From a checkpoint of a small transformer trained on Wikipedia.
Architecture: RMSNorm before each block, tied embeddings.
Training: a variant of SOAP for these matrices, 127M tokens.
Each number is 128 + 24 x the weight over its row's rms, rounded and kept within 0 to 255. Layers, rows and columns count from 0. Numbers have three digits each. The size before them is the row's rms in percent of the matrix's.

# layer 3 attention value, 64x64, rms 0.216, rows 31-63, columns 0-63
091:125134110184165128123155154159149119183133102124163112079164134127137115092107107162180077139147170130109141138114140125121113125120115114157115121118116124151175141136150109163116123106135112
120:128134117143131130151099078195132140126122113167098108172107106152162131137128096126110124151108090111111131126105158089133114100123132151134123160111167141114138130114111090182141164144166136
120:154171134117154129184165107120163138170136107121094139134156148130124152115157136102111141101146117155097125113147116120141103123137132121119129152165148126126086119145087174109115100160157068
119:110065114085152095105130151133146182111114167133106146112142143172122150149104155159134117130123112106121147121109123097093092142119097115164142121106107121137134129102137146130119102159157075
116:105112116146107116124132115166119133089040103137151114135096089150123120105131106113132106132080152136152133121137124114123186089150129116119174151117102147130151125127125109132134162164141156
106:110108109086113148096141120126126110116123166135120112142137103141151065121102126107126150126113078093130162097083174134118122135086127129161102178127150107119144113129145131130147095079137111
121:113161104101131126174164112085115140158113106128118111113171130148145138141115129172124149122094107137097128159124133117155097153191124130148092123133099119137089109129173148110088100129106112
112:125159146149152121139104101176142114111135105105129094124123131115172118131111108132140176164111175084141151074102128072122135111120129130117093182118143134130158104140125124153117090111129128
105:152103105117130150138095100148118109119130154169111130180080121131151127162108120132105087140143088123074130149098124135115147137120128128128126140115118181146139127104139092181143156132183134
097:138144139134174137153133144134147053124133136094149146137135147093125142105148147121112133143083132110157149113121097122072149119109118143082192176126114144118099099146141129126101128142120124
105:070083103126151123123101090175140151123127122124141092140124091165147138131128122153127075151143163119128100114105131094107157109128132077117139143083122129149147094132134093144143144130162115
101:114172136107146134166161113124147124174104125156103102126156121130120111130142116134081162110150151176138094107141136085166134088150092095101130123149172113151110128102099130130099148145150128
131:119131098144162099140104084167136108144102069139143111171122112142173117128136109121105129135100132109142114122100116099140157103163137122142132161138141133136130128135105076176139172158158160
118:135095105073121095090108117085130059136120126124100128138162124127159124111134162139136136121136113131106143104087160175152124127134167131173150110165104157134150134130128129119142138138162098
103:126150129159143134119126129110131090148076090161105104153087111104158151119129105124131154092100140151138105112067147126117161124119092119123145156184150092136136119138078146139115150140140140
127:115116113105147099087120157134166106106137131050148164106156117144114149100118147113124078129110155128135123095117102147152183151125163115135173119106097145140130123138156112106144132148115129
110:131143103124116130152171151145137118109135141106160123153134163105120158112152140103142130139131167144134096089124141134147174166117156136115136184131114131092140103174090143077140129148083102
113:146148130134143091144152110109122073140093113080156114154176138128146088104126124131102185122091117115151167095112119147150151097145158149131145132149120135129118163159137094144118143132134166
097:119097154140126099086138126139118195080092111141107143058115115166137163102116122137147098123146139169135132137157132130143108111125123117175146112123109101138172109112136139116129150140129097
120:116118151143142163131149153130149110116163154106124104128150179143134142149135135168141167130123129115144173122090158115095113133077118177095109139109173092092114149150145157146127114106111149
114:160144176106121117117155088138114171119123098149128130111129132155168146135114143114122152128126172134117197131166099134119130137137149186147110128148134166138142152140158158159166120139151106
105:108116143152091126088102148121105174127113133198102132117111121129146118131132124108144140132161148123118165165186148105126093122114118118138114075159150147173132136093124151130120141100150152
129:169141132151120099142110157110120078178186118119148129118160162139129114145160153138132106110129111124060158129111116154143099160146132135126125118173133143124080132158144132167122123115107128
127:159150160136124115147103091130110107126147109141127106138067110070134113142148133091130131136130180119107131103151077116089130106130112124087105151156116149107131146127091139129132074144132098
111:109083097134098126093112133149130114110153112140128127147107114128163173132127109074130058116166130128096112150141139093148139137110121092151107151136141100126152111093074120128149156145117147
124:095114115117117110104154182104122128143120160092151138116137118127091148127138147136148097093151165180146110122156138154145155161138148102139152086138094118140138120143138150069144156105093112
113:148177134129144109146138131081112150145131094119094164112145126096113159134149159125124162115113093138128111158183108144147097132172150148115129101135109129085110149148122158086093139132094110
103:118116102133087149137142087156116180097139117121134095166123126128169161129114094118133089162152157104080147153159119100123163121133143107119108140089104181151159127111133112114142115139132140
120:110110152159087172124163094141104155136128156149105093143172112143132139135141119162127156120148108131112164173128184117142080120116129144123085135102134081125147142117142127153107157110109116
126:151123151105147101100101110130154085101179142092104127123128151122180183136112142136120129146145175129080158076103121114146150130084138158129129113137153142118149145105121128152148122148140128
085:099087100102106108121132131130109186129124186117122104138167129119130120131106109153109132130134112127145141154140178125131059116144119121168114102097096093147152132078136117109107119143112109
122:131167122120155121148145170105157056139144153093134127138157173105104091127160133107116117122120119153132106075107096139137130160116114134108132144162115123130067141133140124109094109146105116
101:141161124071091147135160124081111115148114145122109144149152093096115111113111120088089138118121095139137150149183121161130123121140146139124141104130100176156118161098157138077130117129137126
# layer 3 attention output (transposed), 64x64, rms 0.185, rows 31-63, columns 0-63
096:075118123109111104121126106115094102115107112112110138154107171123124148118128182080124161126114130114119115140142137075123129137149106140117111121116125162112125089073117169153144105183120156
100:148129141130145138124165149108122113113110158098159151107152129120092139149094143104149162133114134143156125127175098166099139152122142116131151102134100145095112127122119100088065098096072137
117:101099134122132137121105131134129108136165137129133124136102121117147151095107076136131126156124150131150155102113142163140152178150108179143119145114061151134166138109123120143123150082099184
112:143143150139082139138153110111114099144123116104119103149109138122114110135134103149122114155147139138160108092108125143148126107110185129054123085121128116119107149146127088133144162067106167
096:166143143140152119118162129084120121123190151084105160088163165119159161139117125122167132142153061133114129123132141117117116149110125139140097102098179136115117126121117121116104099116135120
094:143145150150145122117130126135102150130116115139147142116165144101115178129129143121149123123186136173128070101161088124128119118139148148072162118126084112110112133152114169148145144133170159
115:150128124138103101103046125166162113116139139137175145153106127128123113091135098140108113123150114134128109081156136140137138118128119133113185134152175149135168170111122134115127167123148138
110:129160114131135106116117161161111137138123121131160112111123157175100145110130117133115108143175049129141093150125134168152129100128122092136142084163087160116098133136143133116129160139150163
105:115152157158142112129162132102123140127117126110124142110162137112095127104148130120138150118096193128137139139160140112103131093190164117108130092129137087095129127112103096096144107144065125
098:093130155111135119125105119166083114152111117093110117110124121134138144128117134088139133120158113141144094143145138104173138136126169090188073109142134146129174084151126137134160150104157146
096:124153142167097116124164181100142133134134110156150156103127164095121137129101156109137188145111106112155166112129150155146099123092113137160120092156154134122104158173120096121139145116114135
090:110103144120096117099128136093101146116160146092192157113092169147133125128101135179158118095118113097105169106141163159116147148153103140163107143151104128151152117128151108143128120111127126
108:132151114110144155118128195112130134092168161124141147080096136114084131160136178125156179129134129126137155103132140127156129136132124118154116119127130137109129135153122121075070124108088126
117:125126118139166141137157135182100150120135125148153123116099138120104153177141121150126129141139172132103075139149136113099110139129129141116145130079164097125151109184113089142108149084095110
105:143150118116143150147146122156123149110151161120121148093130163162172122117121152119126133134179141124107147192161089102132142139152176146108121152088120170152171163121147115107123132129151127
106:122162117136109136152151140102099134147139111163122091156089124098139131136141092125111157125162109134165099121125152108145069114116081127167092105109168158116144114139106134168130091108151113
104:146165137154142108103115112131151152125117087135083120121106067114138148142116118140131161115154103120120157165121090160136105149127109175183113086149118117146117128105145128155131151115154173
101:111133117108134164104104155119131126109182153141122176132089124163104171170176104111155111130182109154123122123147171126106127144113095114136104147113134108153137094123134172097121132138127121
089:158109146162145164174151111140123105117108115116125099107117162125141105091145070129165097161103127150113126129074150153136128137097111138112130131073137139118116136144135073118137098110157125
109:140109137114111162127125130129115135148080144148136144138152093118116108141093111092129123115175091126121113151141112094126127118128185080141147124157067140145115134084142173123147175152140116
113:137112144119133171149142152132143066139136127121154119161123153087101140103159095150151128112129135163088097162114154091139134147144102155134150112149146130096126119058097128148104136126113152
105:141109115130130157138138118154109118131132135072171115135116133125145120123159155156121131158065124123143128158073114143090143137121144137100110167112122098089110111119145112142143122179095071
134:121110142095121136142126104137166128093115139135100113126101097105137100114149137128100168129122194139154077125155153129129154124146126126163129179112145090104123173115111135098135183150153128
135:097120077116140090111107125128172099141130119109105146129193161166108162120110163129126115135128115144138122195111168148162128150180130148133155135107119103147106135113139119150132145135127144
109:147139126127157136159130133108122160135120130100111097112129099093142131138127133155132173128082145140152162122118098123143144140190134136129128086108118144084118156205159112119099132146170115
106:151114138141152137129125093137134153150142139102096145191079126088186133112138142135115127111115105077105141132121127150110103104113112138141108113086175130126106159123117110145176100141156110
096:092090103130132159104063115149176101161149141128149122154092104163107112148118104167116104162114158122134113130109132126138108135137139111126122138140141131151131100097157125133159085074149135
093:147163123149155096108099168077142098140093087132136153125132125088123137129159109152141149161097105130192133145121112138113128146144086131121142083151144126115110118125126139126128112188121100
121:155110162118129144134118162123151099161091148136153151108117162170114120125126127092168104165125169130109157078148096136090156131109128131156153091142120143124135146133183137138149140164154115
103:137162115133101155155143153135096131146085120142151106172116115121103121156128090119130121126171120161144117209152166157109105118183106112163133144130116131129107104143136117131112134107121092
082:147134120122120098118098140129116070128120076147160158150102112128093099147132120115138113119133136128136133066096090177103116121084133092116141101117140123151106161170125095111099129155128120
120:105120123140113090114072086132106167128135152106070124107101126137117127131142137129082127064185153134140114159131151135141117136138124140150085135129096132150116138109121143174124169128121118
076:104090119131160114106091121117119105135140108090164138177123149130142179146140106152117113101113150134150099131161127097100127158124111118090124112144169130116174100117111151157117073154135106
# layer 3 attention query, 64x64, rms 0.19, rows 32-63, columns 0-63
085:115150162145115101139145083115113129110107091139132103133138086110151094136115116142119157144095171140191163116115109137094122115142141119127086115107145098125154157185130121170108115127114099
142:119132122092113155127117158118136146116141133123121154110104092129126139146113156079151118085164114134125101140190162106150109174150093127177108122103096128138139094093145135151086133102148119
109:120144152123102143118150162116163144150140099118157102113122122100138120126145173116153144086146103152146110099118142075162098120138128130126112080136088118112120113127142071149094115090176117
101:122150166119124166134157140114161158180160096126162116149109150067134112114143148095164137113121120102150114080096169119138123093126128145128127123119104099134095126115129091138161143109156109
102:110151117148194112157142105124103113130143152129124154127147176121117108110129105106147096192116162082102130141143149140099164094132122111139104140119132141169133156122102168131155137136094125
079:133146145126073163132129202123159153165137105134151143145116119101125118138132156096158158100145099128141091124118153109153116147156127116147128141146083133113099095070132121122119156154132121
088:138107134086141161128150123108128076141148162127157156110173147098112120145123119121146099145108154124114112106136145134130129160131098102157093142136108144118166086075163133104098078113121156
067:142118124159105097117138167127135133107111169106138128087151134125140098132119145142139123118086131139127159120110084158121140106155101104094143085163145154134165132142171113106089096187154120
155:104123136155130090113119107156123105149158103128144085139139149116129119093148108166128138170102135149164119101053135149144120084107130136090133119171143146126112165135110143103172118111112136
105:174136112136117133107144116137127140116101139131096163121117132166147111139120108124097129129117085113114162144129095155082130138096119114154114158150183098120117114174127157131134113198138083
096:124110111104118147113112133130124133101098153120089129110103086152130122136124122131140115099163122145134122165184134107129119196155092108180088135098116137114167086101148138140095109108129111
107:144118136128060142089118144145142139133109110119138107120099089143129120125131161154109144062152083177145129134127112105159081145118134135115153099149122134117132107127147078132096122101164118
086:136131155133075172105141143141158144179116084129161114160104125096128078094130144112135126089128115123144117113108164109156105112129128125133141140139099139138102106091132082118167138098161113
129:124133162128115157140159116146161168165102110111143118110132154103139113083149165091148103116098126105158136100119131127091110081119138120131131125095097092116095131120161092137173113151167117
088:090118119125128111100103132136120144093160112110098127146120109124115174110121155132094196095149109122172106143159143140175151145196118136142114141112107140129161120123109165123123162116132146
072:104111145141116127124078114096127134151126103143085145123138145100117095134126112113158144126115179112193123108097116156126153185158093126156124143151123163123153119084151157139134114116122160
073:137146136127103137128117121128104104138122115123129144140118110150120138120131104108139101141203097135121078099144146127147109158060123132175109100150103111148139115090142161168136171099109154
087:152075094127132115136087110150150073128126093140154150162146117106128131164152121130102123108123172115132102076091114106153142123155117113106141133130133118110117160125094141146134140190157115
085:108149120109135109140103133123153136086138175104157118097138100154113133112119132150109175130112174116161087119146133131142152078183135134117157145152113119131154151124114110066111148127108157
067:104108117164108146118115135064157165145156152147128110093122123149141106110127138147107143119081162100146142169142148128119159134125127113124130197117172130159130105115152097117131100134161103
074:112121107171128090097092105120159134132150103126149164139155135110123141111133160182112118108106125099084142125114104123159132110144131138119125142184151088123176121098116141120153103186128133
101:118153131110143124126138136113107138129158128130107137157110134116112200151109137117104162113189107142119102152178155138169129163145103148166104105106122123117124104100123160147095141092118166
079:114167149144138112101161099163132142084156108100095123116146173132144164116164119123147099133178105133116154092137125129134116115108130118135108100089144152108162147157148145105126074093139140
068:084160128139168102114150138112126104139122090140105127171098170100127145144138125148145119110168142134134094095165146114142103171120101153147114092141145144104142110120085153167095125089115126
080:136184109151139097128101132137154096143126107136178168098165162125113116139131123109172112155166120121117129094124101117162114077087153100118136103135126124146082159147128127102134109140116148
074:092131104126121123117149177085144094129124153121206135099120139133122102139131131150161128130077184127154127105117115101150157140120110090161112117135106139116148103131149128134106103172109124
078:137117127146130079142100093149072118116114127120165157119151168139111128132136141122122081101140127138100141111122113096139109094130143176097119102158105159127119130100107137188096167138114152
075:099084147156136116120112158128123157130130110116123175118149137126101150138132147144166081110082115130084145140113122128102114128161101097114099139102128158130112119118171130141070077165141123
070:104131103122139128110171147125118112148136135090136107136141110133119143139124161151107170096126078149118128208159141095142140185173126125129131124117135110083113087108117117138101107118108122
076:137171148118169126116158135094124182143139099143070132129146127118155166138092137132128199142105120108158165155152123136099143127157123128116134098137145102118125107144087117125136118118149166
082:120158134153145091136099125085154152108186110136088129149102155093142162137154122120111164130147090110159136074119144164153111128129098170132098124154150122112138146147107171128124121135119133
076:099145105131122108121087136116125115112158109118114133153131085138120177143138138135097153095197124131130063122169159128185120145166101146148115130130144117112141141109118156150103147113138144
# layer 3 attention key, 64x64, rms 0.177, rows 32-63, columns 0-63
104:152117106125142085184090146139104115128087149124124107111131140115155153100088159095124118111084166115133136115161112114136120173134132128144117115097105149095151117122152129176134142169149169
131:122115141106097111155102154099153167113108114127147142087099126111163146115124172106173142112133105125158120121169150075140121148138091122126119111114090142103148125110163123163116104119180103
120:125106164121103158141137138148196172153114110131155124108118141111181119092138174107141157089135103139145132095135127096136113138131129142118144126134088119131110145110154087163143128101179129
121:128099151114103151152122123149199174147102107144147139115115132102186106086135166095140132107105122133145118085122139109118137133118127149122151138118091100135111155097146084155149130127166127
062:098148088123135091171119148104070108127150137141131116153124088129124153147074104139124109168095138152169117152115165130126107140129124147127116148124135128146145102115081167114111135144076116
193:150101123111054124130112129147150144118112094127142115131101095115162122134116140145115138098108117186132103104091108107161082154108143157103161104115120135084151128120124077134097130120135143
100:112128120119127133160152145145141096114137137111168159092124128165148164146148135121101123158163122139133108091183144151097110118107108077134105150138144130147143081119115105107126073074129133
081:134141123109105142087139111163144077171083135100157106130175097143161115135131133156112080125131136164128127146117121124132121118146150134142129128152120144165153150127146139146171167061111132
097:112102122109142154103120087152141107141136104118125117146145101112118078167122088157117136145074158142130134136090120155129127157102128111150113175167171103147136111114090107107096148124086118
090:121143104106163112094127099160114078149156135110102096175127108158156144142088093127106102183102115157138144192099120136124134139128136152148123143120165154136150109131119123145156116140129133
064:082137117139142105108144139161153062124147123091116078119138132144083147149141106121118147151127160151154107170151101111181114126162118100142107133152123134116168093103119098122113132114129138
066:138111154136092148092103124166194148132088108114129120100109157112154102114153168120130161089137109124122124115144089105164114152148129128127166108143103124109136148115168079142139120104159122
133:151100138118080151143114118143171154135067088136141110121107108105179100097109164101129133108112126146141115115102120107128128167127139156126149126115084117109138137109173074152136129121151147
093:149126168144154160119149135130152126121119134116099142116132173147117134101187144109134132123182120079093141128149120145076188105144123108131115133141121104142096139138144141153174152132164140
082:134117161175144152066145144120166153147143134132126140127097185153096146100118097175132165142147138129119133162121125143109114153162131166142153132122122135122182137146150111145110140159141155
094:167120116123113145140143135065108110125177150109136136109099145138098138153164113122172105142121122114103112080116147158129166150134081139144110123108116121136151109121137086126095106080108163
086:120140160121104107135137111138102138103130100127139144107123075122125144168120155141116183108192117137127096148143122131179137111114140115146092126177110165142095132118076153135104115105130151
088:158097140160150129106138104161095130164123112118164103173129171140104163117123090154171133117141132137111124087089134131100121116146108128093158134120168114109130084105158125136161128141169125
126:125086166140129120134153126108147075088155150113158127104127152090157135148144107171082136162086127136143141127129135119107144117144147103101134156134128106089170118097142112119102142169100156
086:099118164123133132141141094127136130100131163121116097124120132109160082072147128139112149152076109077127156096094122183100140135106146157141109141105134147151129135099145089118145106120093114
098:125149126135103125100118070199124129133084126130094161132126095132119100108106143107113117120150143121131157116134120160123103098125116147114176150145111139197111162094143136115169131130118119
101:112145104140127126113080158098137165109115102155124152085146106133117166149138133140147194141170144122165118138154140136190105131155129133139153114148120138162100148144093148119108153108137153
098:121120178157104138107166160156113116145129158105146082109108112118122140145167125102096111116175072134122149137149103138137129114102107087134111107157146173160101123150146114121089144110134126
094:108143130116102129166115157098100123141094129159109109121111144081087140180179110103144149120123116117134100096152169116146108141121078101102155121119151120151095090147120134126099145127125098
086:122142104134106126137091131151116125121090106139160123160166122124115157126129143139103153106171116147169167099143095138177125091121116129128144102177124118098094135126081153114176129145088133
084:099106110098115146148149134137123106130133124152169160143117171114101120138181134138111146094094155126165137086157156140158141131090108126136138105129181111107114104147128154133174114135113077
075:113114113187141118132076146087086128116148141124144136131113147139100172158089171137130105098173113131105122141152135103145102140175139137101153143126098139156171128114146161115102124129134120
086:140142108107114091104106158112146111149130117139110082142159141178096148082109132091152090130136095124099138106114108151111106092096126097118129113121105137159107171152182131140123120136165124
082:111142091103126180115107165121139133133094080124089096116141111126098100113141131123143135122129167132132090140143120136136106133186098155156167098124140101131137063164122114138126115100117117
107:131168142115152135160149140127095149102143149132112118094127124085151160133130139130111191140121133135145171140135131143114125101123142160131126103082132160089122152152074123094095158136140180
082:110098140160117133104118104141163128162118149147132207124128147177120098118133124144132085122132106152138151139083110131127132132108105146114130168157128125184123168077125127134141154155118141
084:120120187161112113097119124115112126110132106116129068104138103088121145153146098172151181142164106108129110097126139152164102115150122114108130142171139137161124102103128123133094157100123138
# layer 3 MLP gate, 192x64, rms 0.226, rows 0-27, columns 0-63
108:114119100138122103143151150124152112131104169124152101118092090117128126145152142152087159139098166163177129170141110120109139102170159132118115150157158106150115135162121094123147136081118097
104:137133142123116118126065156125138138113153155185149153116115148153133129073134105124096082135152141099103091113161093104112143110088116103119158122125136140156151160129136131114126102172157144
110:147109127105155135168146129098141130148144187093144137110135110130068137194132131185087149151151175102144085153105121124125136129149112128138109109121136129156139121127099134109123146130112145
097:119148096102162097095144106177145083130134131163121088136134143160141168142139107131091106133149119140148074099091147114125106129118152148117102133132141106067149129122123149166129139092122124
101:132118150134144074127074173111147104142131121096161101142097117102127132160116109164107113145191130122162127093164136139104165101135140123088143135099143129145174152142106114136119122115140123
107:148123124133186108149147131095147120094160149138136147123163170154149136141121139102118114132092124108100154158145164137112145120171130126114097109104162094100087128141198145112109107136116134
096:134143116150129127132160146145164152155116135149123156147125142144119140125109116128086117134105097125092165140155082096154107105089130153152138130170190124137118175121084170145137139160124104
089:128125177139124111128114134077145090141130121131091133160114098129096118141154095140130188135133184131145142104127121154121141141100084135121160138113137122118130098103047134118128130147124106
096:139156090111143169114121110117180113082134151115121077130128133173110161152117150131130136165108154148149101162142158148107148121125161132146117137150129105141133106111148118107194116116094149
112:119138111096110108114092192125127135120146108159127129135105111184073149146135132122104138123135149122128131135102163109141164157172132107111116139125120087111080152102147153118150166138100095
100:119122126111182160109114081149132149139157173123106113111160104160144151124130121139131107093082100143138106163133127156135143175137094132131099130128148124165157105133141158103149083096110104
086:179133121129157173113138128118106131137140141068143117104146147119098149148127168125120102130095105101098161119117105145089157119119165127129086102095120169118115128150150108094091095123138156
119:139133084117117142115164160107067138142152175160129142137107138140124113104141103099139186128127164119136150111115169102130118131117132125097142159108151128138134093174085153139103127125154090
104:152126089196110100094158125100125116137108143102117101114137117149109093100132093102123100132118153098115159128134123093142093112099152178097139151126111162142168091144139104149140120141118113
098:106105107144147091133108112130112149143101119105150136142089118165108156163142092155090096119156157150147134121162113110129141132169132105104122118129099133146146134125130157159106196140187135
093:166101120128078172129143118108111081122129132145106157110107121148124096157119095134077157147110106126134116175123149142128148138144106065152113154131113110142143116128164110158160157140136102
109:138160124152108135091110132135108155167129165112115159150130174156143137125100124160121133134137136145142177169163149148123113116152136135091149099140138165148125104151106127135063097123136079
107:139113121157137166151151128133110092138155138094158075081122145165109095141152106117121082170114136111157148138147135121126151166099132129139135156125133141093107098142121149124083105168112157
091:116085117128122142113131140139119133113123057110053101164138076144111094123102142124145099104124152138131141169126107104132152138130106108136110146102158110120123109129146141160116117176162142
095:117122164145133117121199177111114123162097143106111113098109195150118110128131082134131176163153139130164149164136102154085115149113147144098137138151135114131121140123132119139130122125152123
088:117123133173113107153127126130141094131149170107114123164076142150101134135101140137122146111150151162164162146170118128105122089108100143079145105160128101144116134111082104141102121096093111
099:135136134122108110094111169166171127136118120154110151141118106176132105129191132190158140108102157138138129151138085130125141129121141113105102157129173140124130154103111129121111099174134098
092:119130082117133161142136168126170116122160158170139170136140127154105131126081130169144121149094123146137119112136178107113098165119108128153133174134164093130110114101137139095151091122114132
084:103141146172175158184128127121109099147106101132120145146085121148111173140118134111105140116123122072109109123132074091128138131131115140105127153145146119116077119122088128143139145153139170
089:153106117180159155179145111082149108146147115116131067140141133124142111108090120155123119130084153096115161130082147114134114084157139133089113149111170122156112121136145118117122121133126114
115:108137142106111084127143131108108131072093150104101102088111102105123136156143173134098172103115154120151137117159108135121131150124112134164113136142120083103110137129124160111094138116063113
119:137109085155121167142128102147124129117106147155140140097119167146130102131129114137116111146118125129101144160128126059095153143119115134142150133114153176121116121121143139137070082166150071
100:117153146109143100138073126107097177134133137126100107118178123128127106138082140143157141133134160125148179111165133143123071101157118123126116115186127150150098127165140125103125108140141128
# layer 3 MLP up, 192x64, rms 0.236, rows 0-27, columns 0-63
088:122128163088154139118144147132131098139126141080111109162132127109143096124146116149176153167121121137128113139148168165113128110132135115175123135081096091102114124141178090155157093117152145
084:170153112126133163142177113150089171113163132134139095167104127106090139169143119125117152085159159125134106108176105101117158114133155108119121107105150113142100124120090135105155120127145120
115:154137142129152163156095104116103127130139165131153144109104110096089147132119123115128135134150175147134099090152091156132132139164130155149183105107091140169133153075157131144112129159115139
090:106093145135175104123158107163148095162171127116156097140117131087125091127108094123117130151133127164137062141135162161154146112118127096113095124104142122127155115129114097116119169104147125
095:120129126118140129095096124110109130128101171119167156088124137135138100107103151139095112109131172150181124112151143080122109185158123130134080112135118113135119161155156161152143143101097122
105:116117108130121126119130117132121095114139130095154148142126146139141132131142109090099110154137115111125159093124121110146102124061134158147135145164117139184167095148117094197142130071127114
101:126094107133135159144124134105096150134096127162127141153111174139125173101098122159163140103112143075148150100118063103150123147142154133134120153141159106105156116119104160128129123172116150
105:119098141083158121136097074133143117142160170109118116158151135154140137145122146116125120150123149143141113137149124133112103191123162130125113142105079124112174102130114096155161147165088154
100:128167158114120148153119089141145132083142142136143115115141126092132179150111098116120130149128114141139101116161129154191124173116159113118120165094176143122108159107147127099129128139076137
106:137157131086146141106155112123161129106130119135101134116143066171137101124124125089161111116119131150128117119130125161153146202121131128187082118126129132147122149146149130100169113122108158
109:105115125132114123105152128153167079132108133118117135125112091108072119112194112114130113139077159119169119077112102159123114122111119118115158114118150146165124097126141098130132098151163126
096:125118102128162138160143123100135140132121147145113103117120107136110126176187140091099134108133080100154093112163126156136148088108136137089130112129117101101092144165137141148113126152154073
098:128088100118117095144119131149109137135161159143129145099133167140143141131121151146127153142137143149136143166102163134150152118195095148135078186130111133069147142111166121109150143122123127
102:159158177134099127130160118106118079131133088124126132157166095129155083129144083094140110155112150088078147121095124135125136084078137147117138130132129116133103137148122090136120113129151127
090:160094129093142097124154125117180121103125150121123149121141107064158088106131157138114133146113162126133131111165135128080095095114116128139101100151145132117136093150129110086094110142166145
098:160135151141107126151118105170134185118141127145132147140094106134139101188132162147120124104116119181134147149130091128174146129175156117122111178118133100120113160118123119136109152173121126
097:084145090124153149112164147119144107120149108133136135119143118091146160130137159135161150095114102106176138115079114117141110128161145130130074144123152094130147126170177144118127168140093110
110:153154129132125113151146142174137153108144126115113125167145140154116161149100160106110119147120057121091125162123143123143108091107107097134125133122132151123057141107103123104097087135157143
097:135094142172141119130089154147159144133139123125072152131145158145115157124083101155133137145153133140133081163126146153135134152126134146131135138088122128146152112128131130123111137098128221
101:130132162121183126147108112105148132171147136133141104172115121065129134157150115134107121144098116125148140103165110138126099156106115143137128131089120115087121070111114127141130107193132107
086:106133140103141140134150123161138167152140164102130154106144139185160145130123150129115114125144142156119137170175132149149146101162136151156139148125105184183106162099136089130145125162123129
104:151138142141138129160115149128151115172098114137154146189114121135130119169136135147157082103126150113110107154138114102146082141100147113133137105200116118126137144125126170167119129174113149
095:147127123115142093151112123115106091133098132084129112127102107130156120116112147142105146127101104139189151145047168146114118159112110166126120103138084143126133119135184126146136152137126121
101:164114108142097102132095123108132109114093129168098102127067118128151122185142095111124154128130144104093133088120092134096125120107142134097117126108112079088102115166134129155110149131123147
091:105118130136139157187113075148123156144107140165161146154105117122161122141146124098110120167105181114188141152156160080122103124147129131106151120116147134149126117149105111132130133122146093
117:153090174166100107090144087119068155094127133102150142087106108109101143121140116145111123096122104130109118118109110117149136140126161169131111156150099132147149121104101110105106147167106122
103:123140085093117144168103129124138131161076131141123119126090117141116129131112109094117134106107113126155103163152141149081128081101145115109145143115156119120113112082141094153100174077107121
094:118148132125140100146149147130133118142117159078154145093180146141109178093110115131119138152085112135165179134113121139117095156149193126107158118144116090137141108140146108116135147131095135
# layer 3 MLP down (transposed), 192x64, rms 0.201, rows 0-27, columns 0-63
092:158134119115162123084115115100163110186121140126097125123120108145126158164143161114150149143129125062173175122184129118129153147156164136157117109095119123119135134111115134138131132097125150
084:098125110103138132091151100126155094059132151133128139076148164145080110142129140108138176135136145132143157113097108120110183161144128139107099130150117122133104126106123123152101118150139091
114:148143167123097119144112127142130141197144124140156134089112153095125174128154148133122119106134162155140105144125104148140135118119112088145102115057087112158110116130148110111139174135153125
091:134136126123115118139122108135084116148140141169146131124111103108113138107106096197143112138108139107066132193122113107120126143159110150153115053148158117139117142107121118120151101121138119
092:122110118105096133176103125100134145138110126130101146127138139155124129140131138108109159088142092097084127085116144140133129089131125095099098172123124173117175193147105141174128132128128126
096:116148143138132130093125111157140146091140114138154115096147144149146105149106090086118122140171113097098160112148137097137174120162088144149102154131128162128125159130135168165112182131135162
098:123125075141141124146121175126131134143114114068121108133094112133109160126105159092132173113110133139159146119114097087159125106116137137133150131110144122112157142108092210117105137137114147
103:117094115096089122126139097100117158108121139108155150105147146144124129133060130116122119127115101116124139058144123135134120130123130171137125134110112135110174154105150087166134121101155071
098:177128161148113113151110141144142125132119114182154126103107109088175128144104126124103128085085083138138073093148133135135123118115131133149155096112137134150177113145129135115153151173129139
106:177110143114157120153120156154125128135168109154147113098107098103128104135120122108119144163118144122113159114146104117140144160128127152173087116139128129116115127072079082154131123082167101
123:091148136139155151091106124142133123111106148115108107089113109092148074138119104154124127086145149158097134176106155142144180133119122122102135111187136124133118151152177156132129147117143113
091:116110137091141100164123161170130129114170120124166136140114131113096114142094143159134095143120115122136132127121100178129066151145172148161095137132122093127138131153095127146152120119177095
109:118143127140091147085139119164111147082130191156170078124121108134131093081149139143142123119164103084121137121107137152122150156128152143133124117111093112142122117127098157138164117136118171
110:132122109136135108128142133119155153152096130124114124147152164118147147144061136139135096144137172121152093132135078150154107185097101127173151117111159160111113106118127093133150142099138094
102:130162143113115147113129157152129103116098137143139114156157128114149161130138149087122134088191122058103137146105121136140155164113101113096118161154102104113127170137100120111146137122171124
104:143131175126096150133120110129118167127116154085125126099135158100147144115150149120120166126093118188108112107145137135176105109109118114095178151119134120133135149082163130107168149134128163
100:139132123137118131090116144148131141121132159168192092130126119102122125097120151087153156100164120123126158131115135126110157151129114153115122132149152154067181118160127139140164099114125078
118:124143170118125107136129168133136152144127200170124131129131157110122130104117179132125140140134124142073132176083146118164144100142094100135115148119125143107081146116152140141115157132113095
098:159149145110146093124167119141109102124180143134174133088063151139123109132141130132120122101137109144116101116114123145119176111120138132081168129175106139147153168132134138130151145097101103
108:115151116141133150132088120157174138142125153136136113128120099138145191134171109144126150149110132158129128117105161155118077085124129138118091170107089138122146125097105193130124116152116125
098:101165121151086107078141160127103132125108147095145121170151114094119115158148102116120108134086146132143153181158120123133123121121122158118126089116160157109098165140160139124154116131123180
100:150127140134118153139141088112139100122108089152161141122157138113164137095143157129117138127112140117108097062125159127161108146142110132094147100129110136080098156148114127159103086123080094
083:118153153126142130123150129134201153085125106105119141138147145113079140151128134108132113143179166089115109126169115142167165163148126136147125117147101143142128078138118158135161112136149150
105:104148139125175162167133132093135103091137084131149163155092141119147103095123134119165135132130104131137116117106095112163196097139126155091143166138137119130142157155132115138104141131165135
094:128129162105123189130103159166117103127117130120122146095135124126115145115141188108141163113104110128123129133100134120129138101138130150117118137108181095080138173079087164132131141088130121
119:111095188120186147095158156113133159140090135150125133098116141122131124122142120158133149138123124153146162106145133120140129123139126167165180101159108145167129098099113144141117167170144143
103:169103136156159156137147119171152155185120135115156134111105093139119128128117131148082162128100149139153107108143166143068110127092137123136139139125123123105103146096159126126090108115108168
100:166119093142132146119167125098122105123126124200143141137088118125149097128109153089129119147167113109124100144133104111134136102123111130093145140091133104130138151106118095163167123151109189